{
  "num_hidden_layers": 11,
  "hidden_size": 704,
  "num_attention_heads": 11,
  "num_key_value_heads": 1,
  "head_dim": 64,
  "intermediate_size": 2816,
  "vocab_size": 8192,
  "hidden_act": "swiglu",
  "norm": "rmsnorm",
  "norm_place": "pre",
  "norm_eps": 1e-05,
  "positions": "rope",
  "rope_theta": 6290.0,
  "rope_fraction": 0.75,
  "qk_norm": false,
  "attn_scale": 0.125,
  "bias": "qkv",
  "tie_word_embeddings": true,
  "parallel_block": false,
  "init": "uniform",
  "init_std_qkv": 0.022,
  "init_std_o": 0.00468,
  "init_std_up": 0.022,
  "init_std_down": 0.00468,
  "optimizer": "muon_variant",
  "learning_rate": 0.012,
  "lr_mult_down": 3.0,
  "beta1": 0.9,
  "lr_head": 0.00559,
  "max_grad_norm": 0.5,
  "warmup_steps": 200,
  "schedule": "cos",
  "final_lr_fraction": 0.0,
  "batch_tokens": 131072,
  "max_seq_len": 1024,
  "doc_mask": false,
  "train_tokens": 903400000,
  "max_steps": 6893,
  "dataset": "wikipedia_en"
}
Each number is 500 + 25 x the weight over its row's rms, rounded and kept within 0 to 999. Layers, rows and columns count from 0. Numbers have three digits each. The size before them is the row's rms in percent of the matrix's.

# down: layer 6 MLP down (transposed), 2816x704, rms 0.079, rows 1135-1158, columns 176-263
# gate: layer 6 MLP gate, 2816x704, rms 0.0549, rows 1136-1158, columns 176-263
# up: layer 6 MLP up, 2816x704, rms 0.0557, rows 1136-1158, columns 176-263
down1135 106:475513518503508513494471518519494488537513526490493517474455495494518498470510498483487507527520517477515522542566519474493511545438503536497458458529519460457504517435507511502528517467451464502538500492484495522464504507471462485467547516498471480507503504488523
gate1136 095:471506486523553518506476461487540540500540519459486520559459444498484533459504505523506513467519469530482503526521541502469541495478490532466498534559498494544528524485531520467505481510468531483506516476453490505515507476469463456531504501522564465506495510487490
up1136 095:502488514499497502512506499521489520526491491493522519457486503482500437508531493492489477563458517497465495513486491561493501444475483471502500527484441504509485512506509512525496524466513512504506482518539501495515510508517486456486497493488484530494433539524489
down1136 097:483505518508536468477486479515484480491526541464490485511474446501496500549505484553485488491518489510500488484511494508502517478514529488480499513517535485461528486479508528482472468530483472541486558517480513486497503539506486411574547543524500547490500489474451
gate1137 096:491497507548509487512479540515476509547506492511482452517461476552458512507480503499529501495488487503481481460464522512511503469520526519504531511550496520507443477506503458509470528465484539484522517483537487516487519540567481502507477499500511460514494501471515
up1137 095:497532495500530524503509497483480538519498508540497436548547534493529466488535524452531521461497419496508489497528499515479513512488492491490421492545489493513506525531484488476472455467540526483516514516461542485504488465491485512519504552499524483502536474526442
down1137 097:507510500486496508471451480501530511478507470531513475508565498531520518457432494438545551482466524515500484553515481530529475503542572519472564525480497469502551526515512483500516518489503500472510506529524513515477466481538508500484501524510514486467504517484484
gate1138 100:519511522531541513465508527499493510552538518495532513470560504515513442497518558467511496490499524523522490437465484510539471496429509540544468511504518458506506508459534502528531496515473500483519472547467504453522491508502451509515465494487536455512512492488466
up1138 101:537510544542473481551479563532472467525480506494507478535522516454510479500492541476502490501513497486466499495468489505464501455448496507473509517486557484449554470482491446508490491485517488538498502466512520485496527472497501515510489504497470528467530446436476
down1138 098:491522538480500455541533504506490493479536479508519493462470532476525477503519462491443488509514492508488492508485495486480500476469540501524519513542475553481516474492480510527495514467451443513498502464490497500483498512483520467534515535509542497487519511488513
gate1139 101:475523530527515522528479484537526522497498470527523526532533516518529497499476512521492583506475536527519476495538538480509517496498488529471513471504450488481489477504489503483532479491457478494517498495492506511496484484536505534467491503508515474482515526485485
up1139 099:489521518509477442465514515468477508508508504523517480502480496490465510513507513548525516526476526535485478466488499524498489513531520516476530492498487523472507538461569471511494540495508469473483464536492478486499510500522517475492466548539470481565501472486480
down1139 105:510522505494533491490486467492489473514500511515461491482477484526489466535486499544539458503443519511458520490484458503515501485486514514547515480474512496481475540534496522522539499512477515480525508514534484473482489467461502518472516535481477493506522516471492
gate1140 101:463480476476499500507520496455510528526489461479495516494507491468500505542523500498511488537522521495476501520501497500508483557485459501480503484477497491506520496503514496495481527511517479510519524504514569525470532481519510496483503495505491466509462477482497
up1140 100:529551546476475512502514505552471457507484504495487509519507479482484542486492474542446502509473480524502531488490513491522539502499493496548511506504488511458461502459494474467537514539517491482551507513525474531547454492486505521527507516496495502486536491481514
down1140 090:502472476456547534537524491515518515512528541478489501489481505485501528500455474519500526475476551536530498445526478520508516493486497455500507523496510528555496522480502513512502555499533502567492483447524506546481483491518507479493513483541471510484510443479496
gate1141 098:463473495466496485555518504525461531527465514447498482492516468497503491499493502522508490503430518511486456530474482512508482536517525535493512471509485484507461477488473510488522485526517494499494459540513468497489495502488500487501519491521560504508501499511510
up1141 100:492524491508440506484478503484483495490505481482447505503488540512500492488491507496490493559542495453500521489482458517489541505504448479500477518509510536492534543540539470490475498501494496481511525491488489491497506534505509513513488451503462520541544491487501
down1141 090:498456444529508497514497530537505451464507537455498496444489526472487452487480500516512505517520494501501516490492498552498497477479461511540514531504495524546523497491524504537457502487518489518503550529471497501503486510481554514554535473468490472475558473487511
gate1142 104:543537499526460481497519519498496510496540493523519517488516500501512452492484482501519522519457527493527509521539491479437502491536495521470501505500582546509529506503519535476486479511498496518504516514504485499504497513512505496537541577518513477542507503527503
up1142 104:513504520462522464508481534464543456484509476479510488544492513476487520480550526501475465468469502497501470509500517496499481490449489494470476472438509508505504486523475522459495477505526484480498544495467546503506469488442515443480498511548463484457477499508505
down1142 104:482511533509466468496537483464486507466514492510474462493506530439457491492494526504511504522443482517474548485507494479499469442486515470518511481483483506479474493503476497505511498511476496505486452502490488529468501493545501510496480495530518476512453518503460
gate1143 100:504498520516505524455496499474492508504506508488500485475547479498522503528505486528489491508519471503515507517496484482512521482496495519521477527531496508510524455493534526499507486501524496494490484526504503528485496495481502508520499467494467545490511523489493
up1143 099:507500507508517515517500507507491508469510477485508485526485517463533530478468495498496465504508515481470448508511505507514482477476538530533498550496494476497526508518538514504526469506496537511489448528483446479529464470514494507454497538516508504492504518488489
down1143 103:472480508542547511483459514491538512533494504516519486477492510486515534491530510502512461475528532494473502483533476517489474511504507514517498501537525510543485469496503527544515539527504507496471527522497509513482481485476510503457460506500506478525496492512527
gate1144 094:462494522508507522474502487448490472536522512514469510496516543455511508494505478540489479506502510524476525492499541470477454466507487536507511488524493508519527534493468449507491486514466468522443447516516514526488478465519503547494517467503492497535501522520548
up1144 098:481490501507515512527513474520491542536538465511511468527536488478513492507532478499515533514500478496526499483516465518483503474490497507502525520467533536549467472522487458505515539490433480551502486526467471509471469524536519478485507502487460496488524506498485
down1144 097:491479478502487492510462505513491558500501484501462558493510492511514514509505538492506509513520506513523502476452483519474516464490469460519508479502534475501468475534466471489481518485446422533494512522526515477465471492476530472521467533488484484496529520513469
gate1145 099:466527459493493477484518519543531555484494500500480505548523525526502511525512487528483470489464535528533518452525551492482482495499542475486508497541527519490516502441552467462506489506494517545470501512482469506527547500519516505495459485451489479515480503507505
up1145 097:471510483509501516531466506475531477486473510482487468503533481472514470557491537427484514525501501509538491488499451466493507515485509466458493480500513503490531461522537438446522493508486517494482489503511488491491477544473518495514527494526496461492468475521484
down1145 102:485493514485511517498500530468519508507488487474529522538457476554447492515508513517505495462465443528462502503466513522494490458485507542487542447478482500484563463501508507416501505516469465480507515506522526502508531504454501500460508477487465486552532481486464
gate1146 104:476527515475483515486505505550502499492528485501480496504491493475515530517464445542510463491516461529508520454504516487462460444480526472518542485509514503445552487521451511486502463494525528485475488549485532480530505474505501520482516479492491523479511501516516
up1146 109:511509522507517488515491530448507522497476532495511500532541493503479491472520526516513483509514504499483461508526462490523555517543534528471478528488504496545481487455530476540488474528494483510543494489569466515513516502481489506480495528501503508499489504453462
down1146 094:496494516521504453523546504540480497506453482470498515491507491546475496477453494516554518485537513521527439493480505483474538517518483481503470490533494479543497466464524505514508507480505479543477490509537501519461467500497462491517478512510520462498499520507445
gate1147 094:504527490502475529486487515487467468545481487522476510491485536557542570448484461473479499486439524568521458501507473466515510513570507487453470503495460497498493505484524477475481526486493545482515492478482502483498498485530469499518512509487541524519509517495452
up1147 095:545466508522495497484471500520509517497485505481492503525457548491477525487466531544495524547546501505508512484494514536508546529511532474528482505472503489547465497492504555501525503472494468529520537516486532521472481516507434508492506450505503483514483484506505
down1147 099:496453467549478461515489506521483448498497506455537478507455490477513497500531482529498527470501485485540534530503466498518490475473455504504458465488524515514493550498503482517504474493499489520486491503471460476513465492523472487535482495550518529481498515508535
gate1148 101:487494479539536507479466496474468478520510533480482466531545480480494521481489511500503476513480435582502498553528513555515501512503479550538528492486452457526509484511507510519482538492516499515517486499472470471464502508418479497520496513487506476466460524474500
up1148 104:472534447508498507505481496482514492525513479458477471476502547507475493495517526545442459518477517496517473529524492497491528514542478508519547496497464526503518499454487516520484461460554473493517519474508459527492496479524515541491496534491492515511543509515538
down1148 107:465524482490483507529482525476507463520539495481478475482534505483529528488496496520501486513528504504481488505570550483471482513502493530485439499476481535514511510486492514465554559476513464525575515478465488513489510456496500518521460502465507514485569540502492
gate1149 101:526500543536496545483532486519537523557553505498513469497528513473511473527501540489466500516538454501520465527500477503491494505472481507494521474519503495466483448491522509482466574508501519511516506522453509549531485519495518535475518528513462506550504495531515
up1149 099:481478483485475509493511533556445494484458532507500529532540485521502519558479479498505545539502572486503489521504493483535507525458507490509523529498524508512506550462500497487503517454486515508541493491493534482481525546435538506486509478503531483514482469507466
down1149 099:483474517570510529482479523479499470482470508435529499527506500494515522507539489501478506479499519478462515519434501509496460509521540507492486505513491483520521534471499490491503486496469546476522504550516485476522504491519482473518533530507501545491488516472440
gate1150 097:512491528480524487452459470472494481501455463498514519492479476471536501518500515472466514507487504508512465510496474499541485506517511533454513474513517514518453519535523469476514526499481510471545486458542442479511497512491494504485483486509560514478503498467509
up1150 100:472495474489546515489488474538511480499471505495496502528489532516530541492568529462486526513547496530521462506537487528513555506528522489487491539507534475545507525481484500527499507495509534475494545457454509502509523519505546528556516527517560521537515499500519
down1150 101:508480508452526518506457494507506529507568513518515553514495517523514534477513558440491510529536505527474494506516521564537509512519537486500561546509490491519521512482550561488497517506438552525518505535469447468524487477501502523520504501546577512502534459540495
gate1151 098:501502469520478475524483504482519493503481527532532478514503500525478503526512448524447540483511505468506441481510463493479510505481496490501511473512541489511522489461460496483531489469494487502538510490520516519498504489464502487488482473518494509517475482467517
up1151 100:471503465503510512503526498508496508527511504479502512542542501507467473530490495503496522474526478514477522535525518475532535486511523486479474545499501530492445484507522530500486513528499456494534521490521457528520496497470510478502482518521501494498456505518507
down1151 098:478543507466499493472495499513541466508535515513519496497493477463551441533547487489500480498527438524513460496518473486484517482479493519449495476503498500502495514471500498490510530516490486497461493490490483488504496468480486544502493492497471475498512545494494
gate1152 099:514504522500531478520518514540480498477489544518517510479518510529471506484488499498465511447530498486532507521455493518423498516492493541520523438498490465497494485492473503531504488496493507473479518516455491476479497521500522489512515575526529531486524521490529
up1152 099:518527456515515546428459499482505487492477494505532497522502468501480481511544486514511514501482484544538520495528470516525482525483518515531498511508490505525512503509537517496511532505469505518528502475487478485459513462479482518514484494465476481504499473470482
down1152 097:449518464512529525502480477508494469510516441521475512470480504533510494458482522489533487507485495531507482493513485451498533510527510520528523490478522498494524520557521573523518490476560512489465491521485519526461486486480510484494545514467484500509484508534516
gate1153 104:519522485500531518533515502525489466484475490530511489495463470502520516521505519483530497476489500493444478523499489509451494486522491548474476489489538509526488482535464532505482502481504451443475489505488508538546492452508487515469493484487522498507559509493495
up1153 103:530527545503479493444481485509492475496462493474530539475517484478498472529556543474477479529517479492489460510502451515451511479506509461506498539484496496558514512488490485480475509503502539463496475498486514502477494501478482520527498495524455509474483492479470
down1153 106:496504545470502560513466494513430546511441515500540561506488488494536527500513498491511523545485495499513458532485464481525447498485517471484509479546484486545525507549452524485473509483480520508502469480561499528503516449490487479519503477507531543504521511517473
gate1154 101:480519527526520524543470479471518517524543510476474506547474461442511515487435498481473490483502480558534511513524490520500484472502505506505452494531492506490488513534489511512513477499495524478464501459531515485517481475505516496463500535459549504482521491514515
up1154 100:469527494488506517520489508507473468503544518489491506527503476551541438480491512490487465496475549500500487517497470451476544501543495537535490510486457469513517480465514495512541525508536497525547529477522492492474460540549529513460489496507513539545508525514496
down1154 107:502519488524497483471489513454520505494520496497487467498466474474517500493498492511486504490561476509523515542504464476498482487492520526480487484503459494504510495524530504489514522479498515528507526491455499530522447460513518480506442488461522501513478453495468
gate1155 098:501569500504498527514488491509499467438528497483474504509477517513471519467537481456533486490487493481475455492487484483483485482452517488511513530511528510455525526482500447496461476497494512501489550521480469509491546472520515496512496506505541462472509529519487
up1155 096:541517474465505520533518524538525468462487496496512515500485513488530541473499503497552465495470532480546506534509523558476504512515452524505509516501558504525451506444437495524511537511521506478546527476476539478502478473537519500480536484529543521552518517507483
down1155 101:512529526530545517520524470524533486502450471497500511470449482500485488493461469514526483484492482486458476488539522481506496473469478504502450517489526509524467497477485505484518528499411535527464490500484505524503499475484475510466511506464491501518454514481491
gate1156 099:459470507523498457510497504520537475499515475506495557470462481453495497514508485526526509535521489509530466539522465528516483505492495495506523511504524518459479463478505513512500485524543538520527510528502491488492505489511464538480577503529523532492504554482499
up1156 099:486474503485524485497519542508479483463489449487510529498489534532518515497478510415504485493466522513503488497504495525488482503508535567523474507501444518508483492497536511495499512481517498529482492476491462521473526504482518453501472462529503529499505448504502
down1156 102:479476495534537492513496500507518541490513477518508467490509495481468512471484477481490518507489494504531488495504566487469515567512550511478474527495499495534474488474455498462512499516448510523521504485499457493544480481493499507494519470435494422504472426492496
gate1157 096:497527482502496521463506515502491499530491477491503548542505524516526500503533455508501509517575534535501516470428454487498505548492554474480505506501505467455498488498511482473502499463475501483514527491490493507480470486519502502482503496509486499507521515512469
up1157 099:507514496538494493481469490485504496515482540489516480477516487514470463537469489524501510530506540505539446484454496509521474490479492492525499520526513508520484475504547497505480462478515496524494497496484516498511504484502477473497470486495507453512539499502532
down1157 103:458559494492506513499516509466548506436517525515511512528469532490524538501509476526465502482506488531472524501479524495486534473496508441530504499539534493484493457534548504485517478520494524495472498484488470523492511527497500490492452503546514505526467530440442
gate1158 097:487511483503490503474481514468509502485474497486507500471489491530497553523499537485489519513474462469478497492501495502472491447474493522477471482523501530519502504473522538500486503464479515430510494487526526521485532540456497537526494475495497524501490522527464
up1158 099:493531490469487506461538519515484460508494515488517507468467516489511498507472573531530441485500542485538485529548566512451499527481503548584481484511489501503521497508507512501486508526477520489477511461503485469515485483490501468489478514486499467517517502498472
down1158 098:494548485461475484498543462485522490476488525467486508515480490545544482481456495543507484535505518507503473527518482510474505540525509497526497464507475481492483520494518489543505534546504462440490538550497479460513508502490548498483487519504484490506470534483485